Part of a small language model's weights.
Training: a variant of Muon for these matrices, 928M tokens.
Each number is 128 + 32 x the weight over its row's rms, rounded and kept within 0 to 255. Layers, rows and columns count from 0. Numbers have three digits each. The size before them is the row's rms in percent of the matrix's.

# layer 2 attention key, 384x512, rms 0.0866, rows 0-383, columns 224-255
086:151115115081103132125146053139133152132124139182129102191203092149106112148090158135114171090096
093:231157110150082072122126121111105152132133084170130086111112159201148160112160121117160153176090
084:152144122106133125074155162157142144158180151068083155172047130204103134126197112132114143088117
087:132133142184136099140175168109171132057125158129139106123152116137097101161069153107143122145138
085:140086128108102115165105055130096143131110097151106155109098092143136080135204116136151095149148
083:149163181169080138124060158139083160101151162105127102129099135097112092125095098083113056166095
086:071111178150177101115070121162163117154145113163139135192163130159119136137091157130124102123115
085:060208103119128153163104079186138162117100108150139097162078146065099150168196097112152137122105
083:148063152088142239155126060133112155169145075192116087129153177092081150132114122152166173163122
083:149100154128143131098083069096074144089203078122093109128141115106149142077145144163128176109152
081:108155137133152118133145127110121112079117094141101131108116146100157107111186170102186160157112
083:125094145184162182162126085122133147119162022121155113118072149150113149102097115175176105100108
081:136128110143121140113165120099151160122119107069156089102133106102139065097129164177194155170113
086:087121131116125168126097076146172094161226123123070124128140092119117107137172114093144136119047
082:105131080136156141127134124144173141180166178142133172134072128211081183143082139088082206104135
086:124068128153092119064154174091112158135187137150087138125152111101120115155136149063126114130094
087:185189134060212127099174095119103140161131151102081176131103129136143154132160100096131150186132
082:170140083117095098132097081130143103144132168159141079115095107152219100113101161087100190178135
088:074054147138134096158074140142148130137131103118121083157167150136125176164143103117127143042105
084:156122129186155136102140147097129145152172032169134163163154125152137153059135099123188090084216
095:102136155156116138112093099193138104080150079136094125117114134159152177081061138084108145170128
087:153131132130134142179152107149166152049075144123115182080122130122101141145096170105122144124141
085:135177163131124153120122159160128134092169127128155158049092169135117111139173087058162115165154
086:105102104112172147133129122134154091169151171155100137161165170123087149119090155089120108172228
085:079116159137104173152100126173088124114181130179028113101076140127101101189093167167163080146148
081:144150115134097067056129074169121083125113085150176159108185104121066160147129108157170160079082
088:143183172085104161160156148108139171149121128151138121115092142145122129151151111189114129201058
092:140108130142164134083102167086117096088114094096125077078120143113173136167117106158069153213131
089:127095174209169121092097141108149126090152133178106124132154061134141161124137182146112085155107
091:145157144164113126129119189118180178146168184177164117128167151151102140132123148136143058153101
082:135158177075150097141113148155091144042144187116164045103165099135141081119096193115047108138075
087:152096171151175108158146158066115135152123146108118088144128149114149119090116176105156094092104
088:084081144155129144131100150074161107141078097061145126140160081137152141105144104129172123145140
085:179098147162163134138145098104084132129191176165136114048112101125130170129109149154109103140127
087:095146120095141169170112142107142125077091086057185149069097118113119141072132113134065139144141
087:087199112073132176066101138130150088110124096150124138115126134098127147167057121111135080113141
087:076117157106134185049120132097105083111108181142132193120112142184194107086149139175063153123133
086:104089188105110101115091104099099193113197126171055133136087097121112182078198167140121135128070
083:093085110088152099140115169172166125154101138128093167146113148121084142139155173091136089176104
083:107162072136130139142105115136186105151128137071066151122144135147156109130145091113091171145167
091:128092070104082138152157093095111125114147127110232103171118169147154094129092178104157128101111
092:090104120112219133106139167079169141162140152134120145109158197162151112125121078096169120124118
081:085104076108082198139137140115151171110122172085138059141115150136147120157063082111122161144112
082:123133102181122120190118117158161090106092161073144153075128108100162112174122158135155134119131
087:131166087102118128138147065112147119069122111137126089149099110151151078170100077176168188096080
085:122077132161072132127177132115139141100135106109103153107120124172159121130125093145152096155131
086:138110124177122162126168173124181169149100095136180103149155110141131128067130079084156078111123
085:151168136114127141133165171135121046142154167141087094081072137112066070101129086132133151128089
088:183113091079138082166126132120072137098164162137137155141122162083143123161059177157148108105087
085:145123092133113113122123116076145128161170111128178156146140139110176129142128148176094133091120
089:106146141098149081155163123142105159164110116133137153116133075125200157143188111145123175118082
082:131112154153119111068159072096118106134140168133195109150141145142136137114146136120144142175186
083:194134073086018157167069128112160101140115160145113086164137132136127103121085176109147162149208
080:130132108150102175146157052079176075098171149149155126189125163138076090122148056122084128124107
087:130130116098156220148150072151175127171096147178115031109105176138090157168146128090142104099124
082:141141136110127166159133067082099114140114105098136172121096169111120181132136045134072105151165
086:168113135077138107147127164137146166141125125195138124145132117110153117077137063189178187107119
086:077109143096116150098104127078132164098135134086110131138091094146147131143178100141120158140110
086:113119203165062161179157055135102161152168133110166144120104188139113106132196142111095139097166
089:159135169119132096183116130064088117112106108139163142112129129114099166136092067120151128085146
082:165167119112134093165186135119103160134191211191117069105161100095177182077103165101143147151138
084:159101101125115101085156173135074114166116136148150171077078196122141127146109083211118157089143
086:162187138086142154119072149080098123149077123189198137167080133137075129133123117151129132136107
085:135142159100150121144179148159140118125136086138040094131144197141155162154130120118139185142129
083:145099180115097126167105136135141161130137109112159123106075116132183133096132140118154167096094
080:216072151141137100148074199091161107113146177116112094122135150132117138147088099139116123080131
083:153126125182126112153163112107132089138150118116123082134134156116128175154118054121176132158199
086:087158112120184170027161144134156127122101118100124166145156142144126093168169167068108133103111
084:127130142060099096099120128089160117124173136103174124112120139198147121095087202134108066053129
088:144087146120155058118125115126077088157159085089109211139080180173137128084134125103111184128098
083:167102072129168101185108080118157131120096168207164126111182107121146150155105085155087117086152
090:171112157160122118150110107140155124150107195122121096135111145116136065084125191135132185106043
084:055136157138140169144162082038180104165135132053115163138093109123132129149125106098115129154149
079:175106200193127200135111118133165141078118082177108052146127191110129130113077103181084088093197
083:112148142146139112137083112137128120080135108039160159189126092139123131078166129116127115118112
076:122099146142107148124131132132129144112102150161170098132120146150115127132103120105073132139149
084:122116136197166209203114085114105132102151068127111147104114125133114151182152142078140142165124
084:157102147147094103180165149134179124093128148114134106194139110095067112163114159111113108098108
086:107103124106126094187108117107114119102169152127145225128160117163146159112107126145151132079089
085:116103133162192117138124116189156121172135139135082099076179130123090149092146072089143070126069
086:129143122157122141107145151149081137153083119092094150098064187151174146106087141162162125144112
086:085117148118035116086123143169059124096113114178122046126098158123136158142233074071126119158139
087:149096108103153139164161109162173084123180103092167096111153148084111135176101109132150106165151
087:160215104089138087140200111117123143126142191120101159144160116118185137161111197151159131152088
085:148104176138090092111133134101132149132107157056134158162140099126177069101145127113118152127128
089:093117200124139111142121142158114103116209186107159075173121144154164099112107075116141105096082
086:148110134040146084095065109166143124116227109140233100116166148130120166104119139097114121129123
087:067137124157053190106099169092113160129107120111155169129128064121164126120123182119109091159136
083:148129110157139139132196143167103194156141174080110151099143099116150084162162157071144160109117
083:191099111109199154110176091064139126141108149140096126051110143149127174090095140070109144100103
088:190181163095119117131114138153133064120133038146170115176139148165132054121141162084081105152172
088:075169124105076107105117194096113149125175139101158084145167128135102085144137140167116166086054
083:255144111151137148121128132128160134070152153152103110163108106154110154143101111098127131148121
089:135175182100083162100101113140175158136149140150122158126054185140108126102103093126150119160127
082:122097111083165232075129130127142108131087125115112182096161118130103178101107120141153158163088
084:183132161172109144107060171140053116131143047117139141095106133078193131120087106130107114139138
083:123103133172118095120104122122138112143088169151146123089125074143116103136110158134093129078078
088:149164099139134162104126147159110150183128080154160140198093159102178071199139134102018084140071
084:102109149099122132114110124104059083147151090147126222154072140158168119187112073129118160215157
085:149112026166121066158151135096126113117117094145139137162129141143149154157109140169147132171151
091:113187127143100150096146123113137125116114160154130109144151077094099144082113058119147171160224
087:128107165143109069058100017090083153092107112129181160212115092134128104143116117144102098104102
088:101156127051134101087076149094128197150111104132086131169173112084085131125082105099124162129128
086:132134103144116159112170146089128082090128207152121098121105132149134098107114081073188107131110
085:144124135112143089121130122136103147130169054177150109154160104141139144111166148109064095050131
086:090156079085104101161104140122093186117093093176114127124169113123101147206105182072120184142156
083:175099154095149173135143166101073123110126105086171145131077113131124085131147118125106041090187
083:140106148095203135067138175156125149090180160093133057104167146071146201094156133173141122129069
088:159167153133138093095149133115125182149121159126227134122138092142143160179125105108163109116148
084:090091115106112124162183132185119182191136112077121105111185125109106191194120093156158125148110
085:085147149092118189127124153127062098104105118125143113192127142089090080135194135135139118101109
091:084150140119081137127185178148125122168119181120133178147137084138190080198128129156163136148131
091:187123156122150125032092095149106107164169101151137160134148122175163096110076152132109166116138
090:118105110155081128139124090078150108126142101132129078118134096136147066121121144083110110114157
084:086143068155105179056098135130167176156102106146099183082133097104143154121073162199154109123171
079:108097180159091172121124125090112121097170191098089123109087107165144239195126072150155116176119
083:109079149136098139133127093091142114144168134138138089117119149150110143163109106121162168079134
084:148124081080119179146109137125102126087120126120113119137067155136148123100100143120086152201111
081:141124145140173112085135162093129082090124131083129129146176130113098130093117121080110133168102
081:166148143135093136113092152088144134125096137104143119160101063101144139119149120138092200169084
077:183186096140114158130151191122171123134119160106151104134113093111124149117120109082095135169123
084:097106135141077093161113122118124106141042161093149142143110093106161146094160088149141126084082
083:122154124162099127121086150147145111104165079150141130117135115173142090163047144135114133119097
086:059167164145108161128093140100128136087128177125115084098099105133069125138125111138151078150129
086:072109080086101158109048148114122117170108088115138179134143142136092139079117151169117159152150
094:103127143093037185088107134118140128151090174159134089100115156130120126123129140099138114108081
086:152177082149111114108134130140186077077114159145071138075104143147124141126184138180083164133112
084:091145157134123141098133124191102128144126147081122095156120160094108139112167154120126116132130
094:156098169054096151069122070144146123108137081124083173134135165120127147112188181112093092151090
099:138122089129071181141174107169199111173052106216102141085135093142115080109058135149098133135103
098:091131126150081167113145114112194182107120124108185131120098141099193128168132092121162099102071
101:149076085061172105177133092130101072124150114102081113170129123162147171172139128145141190088111
095:104182094154115137083089138118140116129091163147104166196172159116155105160087141080108139112139
094:121128158108155103119092102145144107093118135141162111129157148131162088179101116167118130106170
099:181136183163198168119054086121126160157114024156208135106113152165134126103146122173081157129129
092:083168134054176072157059131108162126084163105105075058113137125150145106150134133113110071174066
098:147178141122070136128105152137104100137138164115122063168129162165118101149139147147111124167073
096:142113141197193143124127094163164138129129146178112152136096139199178103133117119103134144155176
099:091123141155099108107088173137166111147161172115102054168132138130162129104163157072145131150139
097:142181106128109139137066104098148165119138084151162080115129107137129112082091230164094140127124
098:142123143104101097160105105123125135202177171070178088147149124099056140098158089115189117093192
098:134152157148107084079120087101133105104123160120142100157133171111132110195135086155096122118099
094:112104105096140098109123121109145104110138167191125112112131130179149121162094134156162101163145
102:098163095137148128077088204110142121183123201141156070110152148134140083131134119095156162123156
097:145137052104131073155160181125112119134098097139175125099137135110099169133096151111091123137108
096:159144157154141122054104105124109081117143123113092144087092122103163092119128088160122086118089
094:108151124136087203164123110110098125104126131124105184142167117115141146141140100125147164137115
095:143125153160182124106163091125133088110084067138133152131109159138115145107122141121129170108162
093:066163070160131110071074121166141144137136130139205183175123109092141154134144125153141125120082
091:089156125141156120146144143166086108112150020168105126135109152145136149118120100121118121137080
095:150107090113114081175086154097146171141158134104109133096145115119108137201122153119115176142082
101:128126113113126122071132229112082183103131106152106155037146126145182136137100066166055109212083
098:092148156098137112149148109119082160111082171127177152085084094125123096091189137155154105181100
098:112093164090138078159087064145067156142120142145122126190066075119127094145114099176150153090117
095:136088090099163114078119133113098161107135090105056121126126155133159096153143111174138070131129
095:135105166126185098133066087135165102121161142103122113111127126107141152129145129174165088123164
100:153127111142184161101098073143162078162119103104127156108168107099096136040170062144151123142167
090:183157099130095093178161036131149079129150087109150123083126229145135167144116094128118073084085
093:076075080127150105105062118140115157105142132065096148148157145154127173115068100102191150083101
095:088105138154198166113103112128106085106157091138112119119110088120148158129084102148080118111133
092:179104105115113091172135131141097154134122121114156148165121153123205152135148142125187089153161
092:131158058083133076147131126150104109114163063195075165114136193150144132096077196167102189143130
095:149125151199100126149068077040055094133148061126138120114104107168104160112070122162153144112131
098:150099153118128174151090121144127188123072150148142183137160084166116099182097161149077132111121
094:122122053104104152155158156161152161135126113170082146152164161129090122156102150171130132095166
102:168149114120170123130102134120141098146061083130126191105122130126121114163069127162115132123146
091:091124104138179152154081150119086154103101122101121138145169128101126123100164076157174185069140
098:099122129113082139139121207129137170049134147133108172124159177126141149140181065110115075082101
091:176129099006138145073080149156140155109238110178059088095114120128158133182075098128160134101128
093:084127151151112125153106177088121107075141117154181131113169090111134144146166115133145167112123
096:201119093140172111119138153145121155105148082101092106098103144135131106151167115141129171095069
095:097087138094121133183092176096168120113093105140114124112138063136072094173128135125112132097137
098:114172144087136075100113165157203140140115133124123074184128132119141156130113095173150119110111
092:129108135095125171127168144109087130138093121090092152132123131175105124164120076154110113118149
094:127081121140123128113087161092136128156116196146140081104143127106115131108072158147086092083152
093:119128084080148088141143134161146145112171110130120129192167164126159092148155148124078155169129
094:118104161147150166115101123110179124213109161130049119177111131178146207132180142075157077140124
101:163103165149205099116123110125105121091139102119165120156140155116173133129157103148138125126084
094:149165091180151234041131115124127138076082136152116147124120097101075132052092106104165126130090
097:088180135131150120104111074139153135111185148167143193141143134153137166147098113139122158109136
095:115185182091108167130071101153135162152171093105114180114167158161143145088141080143151158095195
095:130082168189093139153148112082096123161171133120133149133074057120127175118158112164133101111145
100:106129165124112126166114152117109137126097125225123144128120146120144143105159160130173161152109
096:182106172148185166158173135193110085118118156142081142120119104150132122114132194065121104125146
099:127087109156100093199127105126113089164135167198157096130148163129071119110127116141131137160183
093:124148067127141118098143142100134196112123128171118104136166124074077147122147096153147129157087
091:118180139159097138107163126184141098085110112126115120145120180151093115177198126123186140108088
097:145153107134126149101100142148148180120154083205190140066138121135084150139144114160133101105081
094:149137140122124103151082063149128079128089117157119112166164131169182118117138062145111088187104
100:118095131152100108147119122147097114142096163130111082133189140079116127107097168092090130114126
095:153214103155083101142153140158138093120156180134131132151072188070114146171164119077143129112120
095:137113173153147109093119153090166122142163148072061095122085127074084106089135081165134106144160
099:153127121146137111090057148136116124111106121123084156102124117137143211155105102135139125126122
097:158107107109105075118132141118101041139139154112086145099154166147096107130143132125167144122137
098:128148113115154154147108109133122116159144129104118099060128110119079138129174144171192130134092
094:162117141149122044121130134178177116171130145161098181181111182164068115123137149155123148076150
094:144104140189119153130080146163162138135152079078152166127118073095088099183134148156146091166136
097:099161150146098104149109118121111157122099119172141099117138146112140234143102106066092123071152
103:155165134179085125138128115132112133177149213089110152059157109098105111117152082139136108122180
094:099124174157107115119082126119095121127149144120141187148123112086122132143162175112128148115209
096:177151130141162158141132115131097117124108119090133134078122134153126141046102106119110110151116
095:096108148066177126101088104099051131117108099128158136129148176148090136189096156117143177145158
101:122078082100088095150140104119107144169131132117183094131104142143086139095092171093084148158118
097:193089104107090161077113145132130138130097166070176147156160108117091129103091079185137088165147
098:120133184123082127117101174127145073087127172152182141112082056100109150141091140107127109111152
095:155111054121099111188087096083117178154115116124188157096041121124168077163163118150174142156120
095:158097168128112132104193181091148093115130126121023160090116164163143165104102115164060154123137
099:140119105137075171129062174116128150139093048171153092142114194121170107151169191116097073044095
100:087138148093147056139184075130112168129099141127105118174127108117129171174159093124138162103061
097:141120119117078058131140064088076094136134139138111148078108116111098145137204108172165174193120
096:089073142158075146154072081090121176154136123124168150140151075152104115182169106122166139142176
097:154116191090154149112085177109074104139173127131118141143157110088142087116107171139164174165126
094:142112154157107097102148117156150115151087156108105162101145207137122055148126109096092108113111
100:060144104123104208136123138110125152103092136120237172117163128170146173142103077144189157156093
094:136092098109105117119137139129123168176098104118136161113173131124138131113093150116181140080130
096:128081125157056118119071105137142092131113173150135131181115145153125088130094081132132112148138
094:111107117130108120079127170159151079136117100171068082195107135134138108152090125139141069120155
093:135150162107100106091089139111200137100128081033196129092151093170155131138061186131160104075124
099:076071148117110087103152189138141117084154140111167102154182107126110137143093115158100066148132
096:076139133135181144061168113129144104108123182160121103155159121110113057191138185167162085076165
093:100184122112126135112098122138109141115087137123163063086137087146114096129171141111127095111153
093:115108096112116145134135124118101041142158103114139139137132147164219102138153150115096147182156
099:154150113187100114151146103130094143097140096104207152106138093128113097094181170101121171118083
096:182144129153101142154122144119118073107067115154180087127103175164115083119124088120180081151093
095:105151164076100153105118110140121095159157080135153095169126120120157124099195120135157124137122
098:104142160116125138062111170120147140131139127141098105104150088169127136138141145133151090122117
100:105110091144168159172128091142173123103128103100146132131208140114062146191128078131170079095161
096:189167074147110124144146138124138073071142144149119068152034109132144138144149187117107150148147
093:158144159128096152140128124083169175125130122157155143104178110137213113173134143081142121122107
102:159083112177133132128046127126126133116126162072111129092106146101122217031103128060124086128157
097:116146110120117124113112180124099117167147113122127107123093102107115144150096163081150041173169
093:151086117152035162167161116124134146197143178098128101197134154125215198146190077184151153122102
096:077142121121119148155146132090174152158120190098111181137105120142093148153075104126139143094143
095:125100138172129158140091164097125178095107114139181066116152136123148132113127126061114083086113
096:132140112138081170172162141146089058138134081107082158182087112114126182147110156133145089136175
101:040061135163122187094162131150143096121149070114093132156058147136131091111142139080140061113130
102:092140098137100172090197161165142148125109155096160137108159100144119137170129157127153097147030
092:108106167141141143058099130158158201133124075066153070085105130112162129080108144154144135139130
092:139137188156086153131102087156102182148064142092153124147127137095132150095146136106129137186061
095:139127141173151133168122080103119086164170108097125114168161105120097135171117150100120114134176
094:159162156168117107172116156071127119109152148137128107061151165135087119042134097165105156183104
095:130112140153092122161069092150114165088141091114181168132110135163144107128085099164123149108151
100:100181102114183128084123173158105144161124145145195084123095141124077118173088114152140166175096
100:145124114155099105176151154140110196124143161158116073077136083124108105121140085089123144089096
094:136095122132119136089136162110152110151140157116114135142133102132122088149106142106118121111073
097:102161182106056123112151147116171097091184157160142133037146101113113131145116104098066091111115
097:165159164144096121158132162088140147109141165094074149143061150127089139099160165160076103162122
098:198095116122100146119178152086127139130127083116152107158147139164090121159094224146133177132110
095:154106166082106139140137152160075132134098056137162083075095112106107142116154097117125101170168
098:076146069112099144128213114126151139108156158192147091119120118183061124098184092118127152135180
096:148111157174176129145124160146078108113130066165185144151187080201131113188159147143131047152139
104:131106128100160139136115125170133070166174170136120090171128203125099115048117161139172216083164
098:062179106195095160173155099112207084140100159146091112125085131149082083182128146108095110133092
096:127125152156133165127111084132077124095105130126116108155146094084132116153146130139164136129142
095:072127141105112139134070157101168134104133125188141129056139123188104097135110073170161093128168
095:105109159129164108132159159111147122125162142127116147112116144152144163168133097119136148176187
120:107162133108163144146128126156173122162078135082157149163116111135117058141095129124170155178111
127:125125122038160104061152171111182124154176123129104151117093147103091056116177162088142167117129
117:130111127127096150153141138163146113137150112122130115135152066128161158133152122126172141113123
118:138138106123070088144078112130161130087074062120101158100131151172082126090120131084114129108132
115:121059135076165105103154148151091150101133149125090143154104115125171126124178147125132102088135
114:121168103115138130138155089165102101145191070131178168159106175136134110110097151169082169096124
114:151065176118142170157116105171167127099178128123147064170103117103142159158127229129110143114118
108:162156153107159161108034190102137211128105104045115111178103147148141138133098116088149107111131
112:122117105095097106145140078082132040147120112160137159124120088146134159110115125057033140174166
123:190201162065156091133092097121097145112138159161085128096140149118124110073143143096143146162144
114:092149127171143098160167105155054125139125102084140122138116126102143167107122103086170104084159
118:105095105119153047072131169157132084102099147102169126087191104151188091156162182191091156186104
113:072126121167139094159130149117118109139134134138117134124128102140057114141160129073103112189142
113:120098190131135127107124128132156142162085169092091120176199159121125125157172203084168130185144
112:134088096108127114154185170101149140111128108148163149045133129156134090090108121096117155128135
116:142120109162153170126148119114118122135100122110098120146103117129201199173133111070104090121155
117:153188167093139198160088130116122126111108121028166164112154105146091060164126124162159142185099
113:110123176166120152144129096230147142105163145155105144126085184140116139094124077105145108094115
128:144112146122136055168095172140132137158099138118152067135099127147130136127131134143155097116147
121:115085130113111135113157065146158099125173154151136139107136106150152120092101200125102121131172
117:113143144148150117125133084084159154074133154077096079147083103113142149113093202126154135123131
110:162174076094148127093155142150094139148118184131134139128095172149134138079123152176121152117154
118:077105126155132101087145102135147149155120143146153170139118153162110112181132182152126096092084
118:113181155109117139153108128144147169089123139147140117108118118115139148058177108056114156140095
118:103139089173124130125188109121144142099150095159089193089157162162168148173123111071140147112150
124:122182169111138123124116140132128180111173132155073148106172110126087131106139105139111094134085
115:128096163143082122133153121176148099174125137144088166187123121173077089138171124135103180138124
112:125096080178137140139138143135180116081156188138171102129150148169150098142118185119129154083110
119:196143091073104147082139114126075078105124083202210108107114101128143150121121183165058078132111
117:142128178147184145172117124164124137112127094130109145093124138128100105141138119111153051096128
112:101141141121102136144147148106091119115091122079156132176076112122139124173161124126172118096117
114:113122157129100114195111110060068136129179136054175146146139167118157163110093160150101122080062
113:106112101150179147081160169100164143110096180119092071117143110125181177099110100110099093153068
124:099118103143117150128078177161110109154102036088107126149134165104128081093144132096084088066111
108:072096060127096133075156121131178130144143154102138071094097098103149159116099102153114141088083
117:134182143098114156133130092103128116147107168122113127071133194129156086119117092123186145146120
117:133122099124153097105140109159111138172121179196110122116146092140122109139132096110107071107115
114:184176130070090078144121131078151165104179177126129150146156179115160124136131148124158137144108
113:124128175100090058143106113067107092144157140160102159097165122068098163112109059153143103129145
118:101070161126104162119124161149147160195158157170089104126133116148172111122103105173100124145194
113:168113179156131152170077155107131155117187114115164149164139144140123086100104120121014129159102
121:173160109132077076138146139129128147124102137101133125084105086138107139114179126147095144122072
117:169117136141161097119158063156127143137133108169129085092119104187133180138150112145092167115175
111:058077142167145167131115125130139096067094127057133092083122155133098105147145125130163072112160
115:106096148111128149102095125090172109151100074155140168113151118118096091098104140110141134152163
118:146165046128045143183169157078107139102144103146068109159177206104148123129143142090105146188100
117:168125128145104102104175098131150142129119174129155124080135145128128125116108161077040167094163
115:134173156150137129210127152110204175121072128128155134114152139130135112076110076183178176116120
114:143166154197108109169108118161153104101151153156098154114111133156189156100133078198143089083180
119:106106218181109101148102092159132111160146114108108154185119181168120176132127154165112141151142
121:138174150095129138167145173173154157086179096127102154119137090111111131107108145142149090084090
111:114163159111075114140132149104133131129142163086093051127107137138129142155138069104157121118092
116:142156145158121127168094165164119122153132070094159123094171139157163103126148138139150171132124
119:082096061132088088128120176145154119142180119113138140105116151148149164132156098136121102141134
120:061123105126126149152166156147096116171175107088136116140116085123118116041098143063187109161194
109:243106145176109149136127109148082142198078145067168150123107154112131163152068114179104185049119
112:116114151103137190078165169121110059144149147140181143129136096116164188078122119136066083118126
119:093133144141188097075080088097116127099138140131119090130110117168148150140103158095117130107080
116:049153145088135128121088134102118131126161130056077158078112196111144144080125149142159146132129
117:151135073162130169135107091136112167109064113135105080051121169123103135126097126125116137094207
120:136080135108166136089152117149161108121163194133092147131055130117122114072100103130165147147141
116:104111153150166177100183129161090162095137065112125108091137085119189112128091097158172098119162
114:093148124098128163115195129099130155162140130089185155169098056035122149178124111166171154129073
116:115093126136136146176119151132123194140166112172146139196121127112130097143181076147158121136097
117:108144126149104098148064140154170214098114119142125093140112094122133134157128190082091132152078
119:100151136114177126143155125135117155180104204155175127145091116108140159122163134138099121101062
113:126147135079122120108109167132103080120191151115063122138094140134152147117112092132154105192106
112:153113117150190072111129142150128167107116092116211142139135138134179138070108134133123126121152
116:106175077175136156113128145072123086114149129086153125059160097119141150167088098067151113131136
114:103087138215139123056082092067153121119127019102101164165120142138171149137130092173148171070092
113:148082166093101127129130124118155155149114162113142128200140095106143131095083126177150134119108
121:085149088125121139120094102065118173135146096095143117132139153113160135138043165208097148108159
114:141077133154109130150134166179114132141180077165153115130075111110133150072129167169168169048133
114:122111141132096094136118186142174097111159147110118121125072155153155129064130171131096158174130
115:118082195115125141161172113136181074129143030157123119140155091120151155125087153120163163144089
121:129090143082096172098181185144100177127097114109069116194103152169061103186182055110074138133118
116:084060124131103191152109122148120082136201163194096115130161120137113106134122073110094138125140
110:134126026098123084107137070150150104148162190146140091193179168120079036107120141122095083129090
113:120103143199123055134081133107117066160107049061146113144104118095221128075110142106206139078115
116:061121055164110114084177184140153141104171180143131143128129136138096159155093113108141101136109
117:091126119088161109127085171153153177094114141118080177134142126051096124154194121077154145166116
111:109167059086127151112124186153147143031111130150162113169151125143127121126076180139100176163109
119:167138120143101101109092125100151090124117077129121167160119058178148160084089119147156118092149
117:094082124122119135126106107139132182144149150172141077154121131080135093080092172078131157135134
119:129157145176128162172167125107060155185126132141085139107146099101183181065117051170129114159115
110:168115149145109089206147128185128152190051122095113058050146121121113117151190066159177125119140
116:226104144111142105118138138109112152185132102208109114110148094191100168136145108176153117156102
123:140077114104136097119141146166062135119096096149086171167118100131117094219141152112108146164098
106:113082044099118147025146120112155137153128102135216151174099155115148141124148104177149121154075
114:142141138099139149105087127119140121115100089161126141110125101127097165152174149119141095094151
116:136159078125105151133133144146118144127139126174110146137162190137091121139041172129115137094129
122:148120101105159101136119135079134161109097122159074191104155118133169155122120115115131165173140
110:126134169093139144145102172189093109118132160119156155114109139120110092119141140072151130106101
122:120102117126132080125091081074167091133160069120121189148132118131135129190083177168133118093138
113:141131090085137103136066033115121159166129191151118124103178052080066149121130125102037096107083
115:080158113156135116106108189130173122109116206156096132164152113154152112159151150114079110165123
126:126141168166108125108103130165109164144139161082116115148132132107145144087153140082128136079161
119:140161174087108145175144164177168124153078101095179134119090153111103108113105121202154144105114
113:168115170170180093120050154122119040162196150106098169082121125137107107118145122138229109087131
117:126097117105142114156099151164083130116133121157139105080081110103120194149058195130116125107096
114:162165153103117119139117158141111101151177110150151096143080102162070146078059088144168109169174
111:134160114066145099106142111115102168129139131127087125127075196168114085092159133222076153136117
118:182111102125103165096099088169080091201137135158095162134158090146150109156064142096092120082146
108:115089129104128095078094207161152157145101191098121120155165113118136129113154076071133132122134
114:145119162135167117117163107117099093140086069125185128108129084128198123146141144131189162150154
117:136126104103137122130147172132220203138153158130101133116133174144170111139224151104111183175079
119:147112132114085106128107114126147164149146130100123127124129093105132116128100138132146062124169
120:125097085118148058119094085082146087159174214154138110127174108136101114097160154084147128145139
109:135216111128112170162160100129188143093127186090135176106133187184101131112164086137078134147128
112:152136111185120123058132188143113102107094146146078144106129128084142121101143082065117135171135
117:132134106100115187142085152164135080136106203118100127116105195120119119138132107128187146160212
121:078091139166100066078168082104194113117176098171114091106067124124109127083148122094178149098183
115:069168151149089152179150142129137060136112164071161109132129128108141055073110143100108058144129
118:147144097118143056137079151148143098134154170241128100153102114105137114170100114155162129103127
125:136086181130104101126104083114147119100117121145113127184106118114158148082129139145157130072160
115:185142159164136181099187123074126173163095167114109173138112144200102145225132112107104105142096
112:129138144187151117132168156166076076128138148153094123117053153116136172210175136163126101165125
120:073218083151133192171056128168072138122129147144142098093041113156125089126163100128087058165131
122:116077194137107088148111180138112090116161118091080124097104065158054106067019139179128175122155
114:122134121146104117129139142079105161163197119129171042128134150134044143141138123146149132133102
114:092092117137131121172101102186102085096118104107121135106134094163137131193102102114099135181176
112:160081128155120089129109112077105136160091120066123063096174098155193105131100095125172156144177
120:131134129147119105166138175125149049114122092058138053151095101175111162164132088105108090080167
116:132195116154178089081163111105155146099103096151066082150109087162134139115097155157101134152106
120:149152125166137063117144084121154131098202088105157105169132100162147147111065133149165144103097
108:186155161156041131167060144138133153076162187183107110127090129083122092146070096122117166148063
110:107159114125080082115144116153160119101107155088132111056131044105159079194097095121086113092108
110:136142231156098094110114163128138119128126108111136099064165151080069145078129112132119079118152